Weights of a small GPT-style language model, trained from scratch on English Wikipedia: 4 heads of 32, MLP 256 ReGLU.
Each number is 128 + 32 x the weight over its row's rms, rounded and kept within 0 to 255. Layers, rows and columns count from 0. Numbers have three digits each. The size before them is the row's rms in percent of the matrix's.

# layer 8 attention query, 128x128, rms 0.14, rows 114-127, columns 0-127
101:084185137046105103091161182115168142132198135077186128160164125112111104071087139104105128104110108123153099111179160136072142113177153171147157150141137105093122109122147133135103095157117090150127184098167116088101127133144120148123120103151137117183097132083147121117148091079140119120208075133102132068113122150132114101136081200123084189154148154122094117147053088194149116108114
101:146147182130170093166131140140126105135100170128140163101099134122168103191176089125150157147145167131116119064134145131161142216102150174223081160136192079114160160117088206174098124152129108075102151096130119125155144117095104169139154110110058155064130139075072140091099158128108151164138113094137119099099171138122131127160093047115129153147134135149132139115111105134135125122191
097:136145069115114124084083104137122183148147115122148088164141103168094120063112166166103142085132118224062116135133130114132105069175141134112189139113123097126133144147122081107140146120143168161167104135132083106127088048106174093188134126144171120146127199165147090172152114127134087127148125128123104149166121138153169132152111178168162161146114151094107112124128095207123144114029
099:144130196089124205164200169121115138195243118090099132108121136124094128085102156104099138124103153217132139138168101157136125136174147169092087105158120134076106117110109147169133124105196130098126109113099108154153134115118166116096146122138075131125092095142134126110147102066155141178156054113109151097119158162148102126172083146126108156163121144154067185130116172153127126108113
106:141131158147181061117041109126156107215199056166174137137093142144136113113066178087112126136114154124101165056141171131118114112147143176088138093187123118095087146123132127106151175148174093125116054127176129145143120111142101100130138130111156123102080129142150081150147139046107113131105143108095152159092132141187094136148103110096173119135086168118109177143154168161148132119140
131:170151127186131121141155059155147156146067169123108078117120150133143164141102118153148144147100156080128063167150079103137137155183091109153142138150116137162146158079197090088171114166160179115110078124139142140105136137132133098167088076170154148079139134165161110136202100121126074053053113142123128124100162170190105123087097088142176103122165114134128130128176092075134149128142
096:054165129107140106094113221049191089123165097092130109118162178134138126130095131104113139109110122037124169069124146168096115114094138172194125116109099138149101122132141097120081110135119101115139137078148157110114135204182072197074110162116145160089145102113145144145113146156160157133150116096124170093108139146112155097161153170172113112142120146123135169127111161188141098070150
080:136159119108137153151093108145133164123085161108099143133114174168121121119101090130168172109161143156077154112136100162105125144201099175149153168113177146202171137152146104071123120167136073173134171151138115132128152124136145145105126093114157079116108163154123120110139103056085104138177163162141134089119114127112155145130043136143141194149071156122131133049142156150159105035047
106:105098161154153133143117164171107131094129126138133087123168081071153142123119128114092201132094146191083195193110103173115162110091112198093089159156179114105178116157066147165115144105126160112129096158153119157170115143078171086081129148085087136133154112070083098133081098134151120169123099117147101122100179169056123124100140135146101129147118107160072060147100165156119142159125
091:093160149128160098096118160063140124118092100138130101113112172133137149100168150166128124115167080058099092072118229125076127136143164149188140124128139139120154159068117049132128198126105109082134133160130174147103092109168123150178131140124183135057104140152165135174107121120093112150127218144081140119159097146162117146119156116138091134187145153117108152132117109088187142078137
110:125104122119116161116102094173130119078114171151168090149138090138220163104085113175115162094116116149088158188132113145115096074187118143096122171156082144112109071133133130163164151094120150163133119107117155120124094137080154098107083102144196133171138169098166117144158086113158138028121143116156170110079159104090116059123160152123143054090140116155165057146104122121130134150112
116:118082152147122071160150126161124103106110066152083152119118155054149160097131167241112105154139129178104170095119171117086134098135142071109163112141126156114112135149128052161155139080068120135093149121112121143141087139145156146109104129123153181141106137153137186110123137101147176136142103143179117133102148078128115120114145099086072082134112137116071126141177194065077168115189
111:115156191104147141190178106083089130134118164145065124111124136128189155128222086117152098160139147072143166174114113135095166176147090120115079108138111123118050108094110159154114116169169100125163132132115137108130130145154109143113094100150055122137101060150131160085129177081126087107115169172108167088146098128093096174098132109114155092056099120114157153152174151085080129143148
113:127107141158131181148187119123119113122137135119145166121112106118147181075107192095104073107172098175112105149185142112097124136149141183082126149164090114046126111077167116168143122075145117133124098102094139032093126126110161125160117101154124127135171135096157104167154120131133094128145102145162105073158101142144047090067175196149091108110127097117123108139043155103165124145162
# layer 8 attention key, 128x128, rms 0.133, rows 114-127, columns 0-127
100:117160107114090143129142144109154217129119125053170152127132108090117164163077131110126141118110118103153100127180094103086107097142151121127110192109126114174161111136111135127088123153127113132115171044194120124147137152110141092116046157095128107183151116089087172166163129115112100132162121118059120106145178151151118084119107229118102159078099143089091130178103119183174101162127
106:165081158076117112136135127137083129108116163146172157118096143088135128175188093132119122146176116146133150078081156164092128160168146168184139109132116161116164164160094111190079158118198127101103118120136088175117119117131102163091165146158076091098108107111133139122160165102111203124145119099124081130136116146131092167146116000121116126112153107126107121130117110102107141084192
099:136092108126118159108148125111146142174180089092110107172142080193078148097118140157107145080012114148093078136189139125163094148135104131140125174146116108160132125096140146059139114125109157136129117136151177132155127152153162093154113131089165200129127147159157126149133053125180050131122130166141127129139124148143152078096122203143141146125134150084067121084143149184160148093069
102:135134137153083137134128128103096221132161132107172192118108095089124095104087161125170092124088147144133127095144111158157135091162133197133099142170152155131115175121077119134143120141226138089101077121106055112177133075138148102105188125149092119126112121152054128128155132129051119161115111142154075148198112090155109089157147123128113147130106165122087122143081121158208108130108
109:147083179123139145141100108078120131182120117115198159120087143135107125122144140146120096102116182133062108067155093130198085147157159144124091157186108149114093126142123132158219161126201057078077092131116158164143125116128146142149148132120187122140073143082119107134192147110122062151103142069096123157136153126206144117141114130160138102136147151114103118132114066131175123137077
122:184106139157157081112141095162061142148089155152160077121110162091103099063119147168111125138098120121141125175098106142165148164150099136111168117119184159134126142113174121142196101192184183138162123146123154131084128100121142083203126107112135087088118114166196134129182078153102104087140165088101104143087117150216114121133114106097134132133154108068145146103097066129145183155108
098:126179148137112115174075154113188134125148107174114168125144162092125160153110157096146120148155154132123148093182119087086109111110134110113121080110094111110114117140077142088060179103094014120141180117166160112118077158125145151111077132133124099130108097078108183145139160081131167157194126135080151159126155135118063108138129213133095117058126125106086173153147102170155100122130
087:132096148123093114105107162153098173156150111095094112101053173110140150094141108168099145103081113155143094139183154157130139206141138172144106155115146102142131120108164140157036149117089110139119135144184193087119136140144155129111176121160128119095115144142142120158145099146158100130132167141090106166145142170108113124135116197132114145145153156118023127025129122175093091044161
111:053164122133141154121180106140096112097147138129108108146195081156137112146104141117151198143088137155114105148196106170107103115104081159154145162191129120137165147134076150207136158108149159119148077116099054142195161104137116129111185097111114127128154148172070057115040132121111090113122089133122110096180102085091136110176117102148082115119146076172154097131111148123138122136132
097:157102134126123123099134153039153094162174075087121187104099206119122167101177086129093117136137114125084135112126184106098114108152147157124153133114128068115140129173159092111166125081147115102154175127119154086096080148106167175173057167138171095154092091108202175154192112113158149133102167094186118148127134154147098144092118181112112124135140076095120169122135169114164133096103
108:067151121137103162096111122162124125138112154161105105135178075213141135132101161190140158136091112115121151166156136118128130110098111091098141150175101141170136107107142159138162148169074144135181117099063218147094121131130138046141058101099174145096209146152154099148089112150117100059123119097099168097122114148122141075171151167187100085109141106142184107121142103154116106131119
113:090114137199115103148076133164147039125115078121152159105122154140087145110107151160107066106124117160099157092093196119103117099120114110143132111162134108141166165105186144078158125122039171113079116100105146055144097151117168122128165124129152129193124159159150155135088106110111143131185165064147131096148089077132195169200125136118110139147104127154126106181121154106117123124183
113:131161114173149065139113107129095172119109144087076148102053116130174154075127113123155115114214138119163190177051123117129162095141139181108090064120141147148078152159181144178084126178158124110131112148089133141115134103121127141087127142107082063104145092139085094118141193143150117113141134154155149097127095158157103188151150060125161146150143113151180110164133081088090128128103
112:121183126185148132115146138136142130144134122146119180137168102151093110135124159123128071156158096129186143164136120061137073103092118154121179171150078136107147158129135108128158090130148159083130134088091117127142156104111149075148026152145112082145197095167070119141147117146087141133103092105162115088236116127142103069124153148166133156093073111122188129155097157071144106172104
# layer 8 attention value, 128x128, rms 0.136, rows 96-127, columns 0-127
076:179124212122098133131147122097111160188137085103109121130199144148123117146164090115093108132142160073143179136110151236062108132132119139164155133146119153176093184121125104138117114127146111114163168163111125137115142125151116094135136177171112124109163139108135129126057063154121089115107136139155109127182108127114165165130085154178057179087105127189197131127125073136161083126169
092:090102169132142173116089189140136129177159097083125135227117148166128077122138096103164137129196190189102136118120081125115108134107154108063120129095179118076152141116116195117131126099098144133127125135138115062158096131083133127185126059155164110172156154066122109093154080099132140170118137100121123076110145117137131118157148159110158122161106161110206052133143137169140112125106
101:137116075101051116089174077140119130048133129151120133155170147079079138124142143187071138142163098139172093136143094100234120113072116106160169183104104148115142095117128114142130145165111132119131072136155138109161151121134163128053139213114163138115097110134108139125134138076085122138142163089053157155157157113125140074096138128157138115121132122106170182127185113124070121121109
086:099137095095230162201074102119136126146117165136141091135101116123108179127139098140138111163110075125133111163090161123154146104157166131093074093138141116077195147138130086140156165167139148118113145124084158169157108118112135134145084100148077135170161079158133079123179170153205149145173118105125139114054178152168081087133127117099196101125077115093077102121140149099137169137130
089:075104070160178107083121146127093138113126104127136137173094118144142143118120127154119100138132101088096128111113201124052131122103113193145097155081185099118118106116111190132116129159087165119112057086123130075096153182137099191167138164079148184152119140116151109156109141167148133152199135159061098056089128143122189135171136111129159122170106132161149062123103132128171136120082
099:121120031136094093083097096072118139120135134167149148068100105114101136156136159128101118118097110073132082136109098157155192088179104120189146159186106152127060116177125103116159138179143055135138147145117135164095130096154142122082090177112145126146060122118152153176095168184174174117106132173175152119144096167067118064139139161129085111090109133135098127139104128165127116129099
088:075143094133103195113103117134149123127088105097135074191129110184160115121119127137069126121093078139069140089164187077106150099082132169067083129105190107135138100144132129120129161165088161131123145101108153125181151125130111160184074120132162145161148052136138107116153142136134179185167129094107172111095163170097161118172141126122183118169189147132149180139107156078138162126072
083:138093122096152155175206139150180123141170119107139088098139116185117115157112163098135113094107124047132158161145101146120108099096065124086130169129093142159098143151175133129118160007176129130121143114085126112160110145161120116120135114138107115115132111139137145134145082109101111120105125165080107126143093180123132158126109081125002152164149127123198189137136126067107123145181
081:133138167156101178100103097143072131036105142145132131154116111049119173080120119193120118128136099198186187129162091179132132131115111165124123097106176117181097055121087143148149105164137145136165072147136129112069152106101099140139145123099169096159147133160091190098096150174101117100148155070119135154167126072119148100115151150107109112096136150100138129124180106066103098133076
098:164205124183191143093168181141105136088137107115115114120092131106175094081122147138115152107095081145165122196178164084083098166121155085096160134107113120145120098107104101165139161117163060139142134131193094077058183079171131138113156140091189135131126152147130117087109169155070121121126172110094121184134052105129093098117120129138125162147143128079100081125124152113087142134144
079:151157194068141132153129179101117123190129071115153127173203118136113126162118110135112122105097151149141107130121194100162083107095126095117110135103112136087146096116093102138150133059097110126174159146103132139152117145128157097146159134215170074193083119062096097091136145075106082111080107145083132176148124090149101076114121154147128092125227158111167092140115137120134093140115
101:145101165089090131150096070105164127155146191164099132087109133099116147151069073108194111174177150160108113085105109192090133112167115172106111115173133109086177177111134142129113115103106155133112069112176172101116066200068155141175121130143113128091139162133150147167131056105169112115078134150151131117118158134149078164128148138084177106104143105130077093118144080149154163135177
082:164144124114088197187119074135134123118106176161120141099136123038073143107087137207163132161155082186125120077100093119112128133164164157090088133109119142082143158155126147161107139153161128122087089123161170175154135167071148142115109158077091147095184115142144132122174127149154121124114176161125076135088202126186104157140156115111141109091079109100113080124115100150132199110113
091:078131072096004101106096103106158148151116118139114168118090122174140135153144172060161133126155130078127108108141102169112119105107116100148173125096099131138105123160117169134122143166094081159128204135112156137118111130153017139124100154098090160142111129086164119138106167156118158126147176128019158095155165187124123140155123131175111113151149135159136138135087140171109169122147
100:179147112147113125112142200169116135128125134116144129106117112090147118195106177166050148085101163171107110149135097073189146156138114072124141104153115151117134133137099139110175185098079097135118160143096111154105209071113130103081145119161186141148155174110113146098157178090108118085055101183161135056097104122143083095095113095118140114122181131117119080121149193122106105149139
088:067179091124104051107169105097165126124144118115087109120136121139123110104132173035072114123090120056149069122098168173098164126104089121202121125078119135139086137130157088131127110082159119133151126113151077110098139121162118151092175181130143111103111143174119161153078114139175069081112129108128164134182023154080099134102157136107138132116113124163171162131139156147114134149145
084:075127115069105068154117041098129152138138190127161081083081084132151187067122120150116140087153171125104183140095155150171133090110113163089106086131155138079157091101126181130133139129127158132130165137149135190145098154083126122132096105073092142158154156098101130087124162084122145094144129101192110138139211102125048172132155159110161117079080121139081141122127130146107146137148
100:138147175154030056134108147089137161130062103176147142139146107131152207213110112113116161209154180141159062120108129155072097108177112121157106125130142136147140123143129181119145141120123142119172090132122119119126090161085086128144149159102132109153136155148114118125138136111150110091091029180058151139100150143126080137159132124139100098139190101172137130110156140124100169124157
093:115073122172151119078116194161120102117128150108150113128134106093077134114094133160094126110151078184131159144191174073094179123104114090097117137091205087112127081152125148145144164145130168108121122131139146185084187130112115139130136136159115098198106082142116122073148159168167145169109162147081129198153125116150136089113119136078127106142227166108131121117157147081133163157063
089:109086142100182158186143186163152121152141146121125097138109100140130104100110098156137140053058081174137081129122191141093086140175151087129119102108155106126086124102184065107155103065102151125071094101138138135104167138111101112163149161203097104133149129120133148127123156162145114086132109161180083169098122153137087072116137137135139099124165151048082101111111170071108182160128
101:156086153101121128164101137161142123089120180080097154094134125076123125097077188197122136044113109170122157092152168100169197170120081091101130076131152146168148142076132158138105091080096112146095151130104150167119165108117202143096143077123096088120129146166111138075095142112147159136094185111155083173133143111124132217191130124109110124138116109116073091128097114114146129122158
091:158067089088166138117127197166135108183157137150127042061132101160119118088098145158104146071122110185113184112182065143103110152139123110103108131097157090106129113161120155108135191112137097116083131114126152148095143157129083123106105110149123144182107152133060098050118168188108125097107123178155108195141173197097091139088117150124126091130137161124113100127148135073116138132110
095:111090146139214177182145153156113121153107125111139096147127101141141150071147109188103156138134101158153106158144165102168129126152179068100079072164143108053191103132110079131121151096093122127094115137066118125169126117084151120115070101152104107197150073107084083097175158138119113126157115160156134142071196131143091085061139152147139083120144133100103099124142152114098130129072
100:097092149111084224166173113134158117110171151098142120111157136083119069089106167165135122013065120135106152152185071111190130114095090076082129124189097182131094102132147134125120113063136126150108146119103093136173142116140156110086115084095108123133157175153146168116151115068150116103109148074139084154117143077155139174156145114122067138133102118135092121146122152149129116134115
089:178140125157164095152151139135092134133082098156135188129102093114132204148135144188109141255089122140132074168106204104148097116142141145154109167103116120143178148110098117157118146125121136128099132119126139103129134177091106164178103170124109171137137078108136108140148170097121149134162078149107095089079189113141058101133136151148140102122128128148084096119088149088048178110134
100:102151176147093094088097194102122110143127065158163133156181102114074162158166074142106158105144147116165122105093171159045103135163138130162122184104192098171110104154135146146127126192138169115153128119144119093127168132118106143123184180123113052130107126117091113135113154214086139174171128156114085134157102076096169083149125127108088117111145146096202077102125132124153120119116
075:162143055118110130142149089172167101126147193148129193101090142134080170118112134175088120155097051116102128063191132129146169120170114132086145121075158097144155112093118126133125132099108083147108120118121148087057126087124074176166125095186097143116153070146139151180168138152065160148191174098136152114107129177124121122120153127118139095138096139099065156123102120133086184131162
085:144064178149121139101127121105053147087095066152165150150130088102155127128092109145086107097152115149172157147129158133110125100132152136136115095155128134154084110148155155171131105161141159142145037144086124137156084033106134088148133105093150087165150127173131148095135091128149129079136116138083182161159147107077165094156142128117144090131171144214181166134176153060144127135067
098:129183084127174121134109138107135113186090063120124102120050119162113100118150140112116126048090149119161123131062157088114053157130124162139138159147120113165113117147210063133145101124152104128102204107110168166168158127153171112131117143101096100121126082138137109145132199169138156147074117118138078092130116118133119080186129111163167128104118144051173157115084115067141157138134
099:128129132204197211141149127176106099097133161097157127140090131137181085085107135137206095086088147086090175153124125078133114124069144146060138124142111132097110127091175106112105064071136151142078105103152135112125118154152156144110108070107112166140161115096163125101130107097125194139162172108151088176110114088128193158139118141140086133173113111059111140161115097109161099124110
084:131151116181153096164179118101122146138089078118076082145151126135152144236103164111121108196095134096150086131096174076158171106142123110152141131132073138123119144117166059113167128126159159108152144136073135156162125090128146132124129149149168101127105091165106118147138141072146107144099064153095195083103134125140116107051098114152088126125153137127185219126138142074171108129167
091:123098102144120121147104076111115130199131120134140122156149179130054156176145152129104145142101141102132116141144170104215135138185123127157113175075076110105165144055125145124129107181118119127112171111111123135131160151133139152133109165184082188109122126137113091158115197093161105162228125089136133166133172133100152107174098111146103088161038119127090143134054159152114106106147
# layer 8 attention output (transposed), 128x128, rms 0.133, rows 96-127, columns 0-127
074:054137136169102172104142077155153139151092146136151092081118106123051128105134186173160083145116155096108152117103134096147161088123140143111119134173137149100158128138104179109101119153102118050105133151152172151120100188123177143114103102145139118052123181097112156115136149037114140154115130177084114104128045102149113117149210135118162181173085078113107102123153140084123148121138
089:098127173165113058122126101130119144103169119100156130064123125062096151109180109173068081138106199101174132194117184149136119165142132120158131097103091132165094088100136090136107158150158192124127099134142113182134147143077127156153127108079086127144114155095146128146105185197162167148166094112118107095120112140173091095132180053089067095101153159102118131101095151113144103113154
095:166135126103161145138065171113139101189071118068115154141108137160106131198110157117140187139084134109120144108111143107114115090103183157163104104157166122110126117126111144174122130119138098204076184136095136094121127091090117072153188078088175104163122135177130144124119133147150074129113120090220147100109103152099115175161163109168140142104132106204119087080177069140144114127138
086:139092139157115086183121186102149105100173132103149152159108128131154119161120081168133106087212137156137116111116105167082106147150101121143168188099114112143109148128195084101112125068131081119118104094153065098116145113140104162101148110129133142156145104095156138122158154128086149129167107118118150164193161137097150108088001148133118104123120169094130218149079094172167102150117
088:155152132132091112160113102110078106129147155103111158087144120135119122114117134094149100162132146178144171121171142124191143181127115090080152171133098165128112172104127110065149150121140145137134131137178084162145144116171160093156136095090082136106128070185118085142140136170128123060081182042199108179131173131116128031127130124102136049129182128139167170135101085158114131093137
101:187116134138129122113171149171107126138081114191081150164165123132163093127087172102164110140120083084114161085144065116143122121111157117187096164116187156116214172134144166172148136085090115135105159092109094112131173130197121131144127131151148162106122149187096100072121136074123061123115143057161155151118143149107083176107106132084122156162093113136135092114170088093109182082131
090:139122152132139042160106127143062110122152112066099196116105092098118140147124079175160121154173192195184094172112153168139125159141116155116157140134088117134162140106171129086188142122171089125110077092164108105154139094158174127155176114128084118161126092168104149134122177165144077043166141097118122118100178150137113106113084075155116132110117105163134104131114110175127117057126
089:063148125150104145111104103166138143146118141132150144153163152124114141136126107171167129151157162153117140086094148135115143074184144161117120044168153113088104139153064119064150112141110134155129182105165179105105096083167124129111080169128128078104081150117118109073127140063137178115172128116112108074099160082150158151167085163135162225154075150108096090139131159093107161064098
084:189115106064140105129131141149155119210148100086112143132113108106148148146136165066150136096111123127104084125186144051190122170072166125091124148101120089116132129138094139151125126119125142162133131159169151141148120143101107106129167118109154138129171077150135123202148150161111088161126050082085077192146142165091142148077212126145143096122145101182091150092131090155123138095199
096:096111115076144141089083090176136132125216161169119109140136135142130114154135135137161206100153055134048092098196115153130127200127087136099120039120133114108133123123121124158110126109130198141105146157066160121143089190169116085107126154124105172141130057140129118175128118140103161131065090096153083153108144136137170133140166105149101063142113123167147118133168171116147120130111
081:081146133170115132117124108183181133126160168100134150087072149108140095104171123155071196143173204148120130130092164151077146149136140161133118074089103109138143109094181115173069119165146174160120116088125120137078063134112116157147121091159163094160097145138139190147084142141090165181126147149132080082129092123120125177117076088100124136180047143109088080081146142131142107118123
105:125139117164108150151174160120138128097078128115136148173111105133154148104146090035070049140119102111162181155099114100116106076087154081116148157112121153136083075145134142137120171165155104096175129143142078121110176143050150160111148159107092128163108143084086118095140141139112136180139114174096149151134155081110153132132082147129106110117216118117166194123042155155144135160176
085:170136118167123128156166193108127133128130147103150115134119157127211168177149105086087049134137058150142074154107122097098078117069121130103134135131134153152121144189132129133105122143142071100126157133156085123107146100059166142116143157070115144158086111116118171143192149144097142127155112130142166157165095119086184134088107172135127052070170127147122196120064086165130131165155
085:223147123171145105127168106130106116108120075133099170115164126086074093089131149142134122134084102129111185122160139123160157076129090096125110151191132164090164098152125140152186148135147155120104096127089084059151179100108241080127151124141128144120093155168082084133119096086144078079111118090143165116132132145149121132145133107129124186075118120170154138172199141083132135101107
105:120151103109144105020118096105143147131132137126162134118154124127178107082165113116174156130126080081144074087097125147097115179142131172196100100089112097195152102126138097169097124142150145121152182118125149133164063145131096142109077122158156101133104142171134186164045147158094148175152135132114081098130091097074189162120106142108095087182079165100101092158160129148127136141093
088:136073113099157174138112090161130140164084179165131132151125145161141106112067144112153162155128139137141214082177087121167165097107132163166110172195179181086160138095114156110183148171086137181124112125102138119127154115167118079104122140147107136105115145096110105128116078082102122109087127085122110122086173091156137156196117113156086183123095106109127064066135119049112121120164
085:203122138127122145167122190099191102138138055153113215154122156101140141152158139107143118101144089188134147120144162100161137102143168062169165186136094106158171138136185111093123088161143091110123082108173052085100165140035041161106163170149122087139091158084130130125137124130135117119159111151098133112164139111082162123126119130117084129090158145108130129112083147125131126115109
102:167150102112108150166186103131131136071138131094136155113136125146138124092176102083103106142136099084135194071098081111162119089066141097085170146136107163162137089113126124138149155190113128108127108126126095109139098026054184176108122130194127119164128177164111142178086098114116109192096162108129101072169107149077141128133107130124108213132156133139098159109130120166162168142128
095:131162118138114119125121100125107100156185106117075159142098146090163158124164146136145215083154167151113044113124085126143105196134138172094095131142085129173132133150110132158129136122150140175188124088077124141126094143151138125136147107125137157162155086190158116154096154202063162116128103070103070089135168152112123144102102133143147048151050138128133138065117104171112096089162
088:129157113155096124139084150137114144128169150095180126125144166108238146123157120134131151116155139165168088142117109167094143195110078131078100139081138114134104182116116130140096170137153148108225097135143158152128022149167107144070109121121154141160110062104139145119127138147094150148084105121084097079116162080153147169100078133099120072176090117128105136155089114130108100183127
100:147153085123157165082139152092181101158155154141137094130122166124151156114152177096131159086107112105121063200126159091088122128130178156147114115113102080110140087161110136126140079184159088122167123126134153092179101171169051123165097154115121103131094074089129132133133111148067172084176136151104145102137133080150174137093189195159106046120082124119131159128075168163111148123111
088:156149111173075142102099125128083094127152071170113171117126187122181163099189096141186150132107108154121039129135125125101123203153117098071131121106131140112108145178172122142102109104106211126185160117137170192108068152140115132099144159123139133156125105187181172139114187134091142117134117099085092080112162124120163144092101139124104079163080131111098142098107115139098118083175
095:149128141139088097127077175110142107103194132095165154115092177100162138172168088176125142099177194132118073128105106134062076200185103147136176143040098101161100136142177109154128105092129137128119127121165114131085100129141100148094164119119142127192129103131204169113136154183115138151164108105115119130150087123086133137100051109084131085152087165104090172137121114159131147146110
100:141160151112128083078109169154154158139134154129125148121147168099126166145161153155149144136168096145122082153112210074073124125161151173219130069103166081105110144125072135126115122147148125132117162094173161086094070107124018151147092178128115096131088089108076149106172151103099135119190124173122167113135114091152150179165154120127135109105096157098109095155082133095096128106108
085:159134079126106150165103135123137112091193154116173117090112123161198070161167109075155102096156092111133171113116075159117142127143123077067138159101094145188131106135136135122105108128089099124112099127146085105111130085109172111129148113140144132168111107140152133140131107174139100113106160111151138130152095188050149076126059115123150124136211144151147193165117111195206115175062
108:119130089155134118155161079117114131158143130122106071084107112127192118118111147138106109149112181115087122106143087110199166175065108125057113125169115194122106190111131150114130138147161157075156070111089137189116112111136160128131139089126143160089147128179174126184092122134123114152069127059151095111150110176143091143098233130095194108149123119152096135085143082149146136118159
079:175121122126153102111092157115130091142130128136131119168092083101181082177114106058176095099089110122186123196147089130134156139122095131103118117127145133047100081191081167110157109107141130160147069136120118088206179145159202067118151161120148114134121048169133114087105094161143137089122117110122144133154217126099150143118136174159148102108160111176154141138140140117148085141121
087:148164127100088100148156169147158103142102159043110143117121137112099198163147148154147126191137170145153110102122109100181092117081162102126108149086154100163158153081067086118155144114097120145127161112191128125126147116119119185135120154132161090157197134130144110180170112122107106188124130106063086145111110163091082130069150116121120113125112109124069126087142096236100157083167
098:087083122151176119129134106135115152096140132157121031147222119115169121138067120182142144139120159175098137098112149214120154124061090071087122140128141112126148184100166117124118115114139135111159104121135135148117114148217103133116097114120143158117117165123129151135163125146168119082084109098129177113074125140194160171051083151127129124153089135126089070160123116180128085138086
100:080161171075114117117089130125146150147187098112143136152139133082076147155126134139088145116178111193087092165141198152131114146191133134133129084099125090130121128138089110129115102084143125167123145121155168154121095194183087099161125150081106128116107069072108090106186158137166141074138111174171166128077155133200129085133106142116151108084140135123143123164068180102094154111052
085:061111134104168148173121084144134153108082161098189134112133118166123069128091078145158162153178180111138141083101101209108090078125137177156156115147114130124151107143149107129126121114094037170124138128115112094133108091157116140114110112175138102145155187104130114119091123100154113146130150147121119094111114144125124163175048112150172227153062169092115093097171111161129180154108
087:153114116140130149148113118105110102096137114171126110056124077181110101127095160171116128095134113111121142190129136130110166082140126119170129141159196167074082121161174122062068085099095084136122043140102112109181116097154123133164156104106142117166140153107165121095113134094156111080103205138182185114165153137137098140180113125113175119092166123120178096141147085135176135208093
# layer 8 MLP gate, 256x128, rms 0.15, rows 0-5, columns 0-127
096:099085136088085087043137170110117114099149042164093110183111101155135189153099129103101130161166086167161130097135178101103122093084073191113148135129139148097115133068149138129127121121074132114076121117115141104128092164161127125161131097172096150143172073136165144142065154147134122130097068072093179126145136126084097162151130091199140098121183141124114147161158176103144116135148
106:132092114145117072112169106127129156126061082107116145105105162102150155139089155141119104175085090113114154121143104093163128117138129115102062089122161091140083167094139114074127106105140147117129072102097080125094057180134151209108157170132127130119082091153128122148100112140213111131135120187180122145196139101154173183117166087108177147174173158139110180174141103136118182162132
101:142156111101126157120152138152131077152164093133115162099085189102111126130142192146139134134154093147101123104129150070149129154061096175085156066052141118112089153091125140152143130123118115116063074150125109089116118148147133154121174146143090180092171078079153105072145171092135149179057130153122037152157128168135141122197139117170168099114085175134082143152166166129126132123119
101:142130130109156075168143101134184095171071134162139134125122083121203186158129060120095102163124155092128136129129146166175076104138144146091149124152147098196098107091074148123117114148111133120138117127105107137098085159091093180115131128137148087077103086139084073115135150127133138096115118054131131143115124138171139065016163162201163099089177120108134120148157133124128089168153
096:074172101098100088157135081120158134151164129154140162069109159141201169069121168150119118142134125070134061117115163085162111094128079127142172118130083164124135141151155127136130130109077080150077076119093132044132091124132151139123087137130123121127097134078155152120081128114104116116078131200126144100121137168116147077079168175208192124120095125126134107145185116160130062122141
102:131156054122112147095125099123150136155126113130189116151112153150131130131128092203139132149077105162169075103162076120117183124099113129153072125122111061097122141133177121086129050156100204110173108182148155099123110137089092156158130200123095182106140060193148118161080086185162114110159120117117194127100143161125115139153123138126132188064143137159146133138101146159131139140131
# layer 8 MLP up, 256x128, rms 0.16, rows 0-5, columns 0-127
097:169127183130184170189107070107131141163082153113164075134105122110118107107140130111158103096066129080137129133177098138182185159101154111092152161141073107153110104152092095098133147173166119142224125159115117123170099082114129135113154151103122127101070119146097161141166151083165143141150185134082098127108143077132167118145139160064174114132077177125104142135066099156092180131102
115:164131145136120154116083138179161122151159138097153111076194107127117151073128114127090172147090115117121164150128105106127128135049125151128194142087172119142147138143162152135088221126166154133114178117098151122108223125160105088123090176138138140157154177123109108135148100169098142109109124139094101093049148149136155134150133144078068185171071112164103133130110081068077101126108
100:142085123164148123120125100115082136124177152125186152083146128173091127119089074182141133102113145118138154124109092133118133129175154096098085137163078144144114162187115175131174091135134117127110135108121151120109094062111128096151094122083155157157079156095146130166115081123140111112170185109173146144071076100105095106205155122116068205179159131093192157126056124182080150146119
107:163100118169121088171089080170190083094092101180161133118128081111146174159142108139078132113116139161118148127123111162197096093112126118075121085165145110218080113123100143094151112149135160145122144108073113115111102092086078171112098152136103085070157073139150094109143172138114172119138119119219152151106137132145187090094172158178146110103166102103125136120144176101107098098162
090:078162119067104160140127130137163125121130130106098135087078119151124113129122142131099128131104125138120121111126252133106083113149161132118136151144075163122107121113163120138136136079071102130106092078083184094181081154131110087068102133085132130134183145157139138131098132163139122084118094133119123088129156172100156063102199213201158093107158160142106115147161167141093081184107
129:100190180150133093122144200101103119096137115069117112103157115106142169172074164094147189152127169088113091105178148169125151146196161105108161158100169184145134118119064144181179180112138155118140170104146116139073169098154148108087133066145150059129147136059090109132162136112097119160084127117062087073159127103121078129111105150145103134132128113113106076160145125127130122139142
# layer 8 MLP down (transposed), 256x128, rms 0.142, rows 0-4, columns 0-127
099:135130132154129097157134118123135148110168158122105099117129143133162103183141175101150089094117129141110113189087091153144176180107132126091144130058126135097138192081116146112077096085110111056067063145119184114122171128095080157127139192052158169045194121114140132166131155184089142086111106146138118171110097145149098167135184154132106110159157110154146110096139160120106119078161
114:079105115137134113171121118142067129134131102129163148157120150112151129124149130133127058148090153167075167117135101077089119143085111123099091100088133126073128156153057137124120190144167143126124082095094119108175125120155155173094137204156187119145161134195105111094102139182132146107180184122106135062120119195183140147162149111108173129091197125090131110170140112166147065086149
099:160169049207076139109115101171147109109131128176113158115108138124130177106110099124138069107123170118106106137082148166117158084133137136130137096143136120136090199136136166142062145079094112111174095157065135143150117142048106125118119094151089126116128115130141187135103064121181230137101123130103102182158161134155138150109168181166091119113154168108102167106088114148106134164092
100:162175077101143167200114090155107047135137168159117139124113114175112159099089076153098166093123137160165123089160097097146072100109110142151151181125098165152175113146053132146144137141103105134128120095113150173092116131115124136151093143103089123137084158134150141081123192125081180139076164146109156067179148148145127079173160100062123147159132170155081089106143096127132198125107
092:119086160117186060136104101153111158124105172107123169184125130103104132121118099131165142095093187175123109096160158135185147081092167129138139134162131132157159156190124174124125085117105138108141074130124098119111158110101160112135044145106115076073050086144075120099097095126092118183178130191182108159158101110161124160126153135135097102194145123088187159109132114149133177166117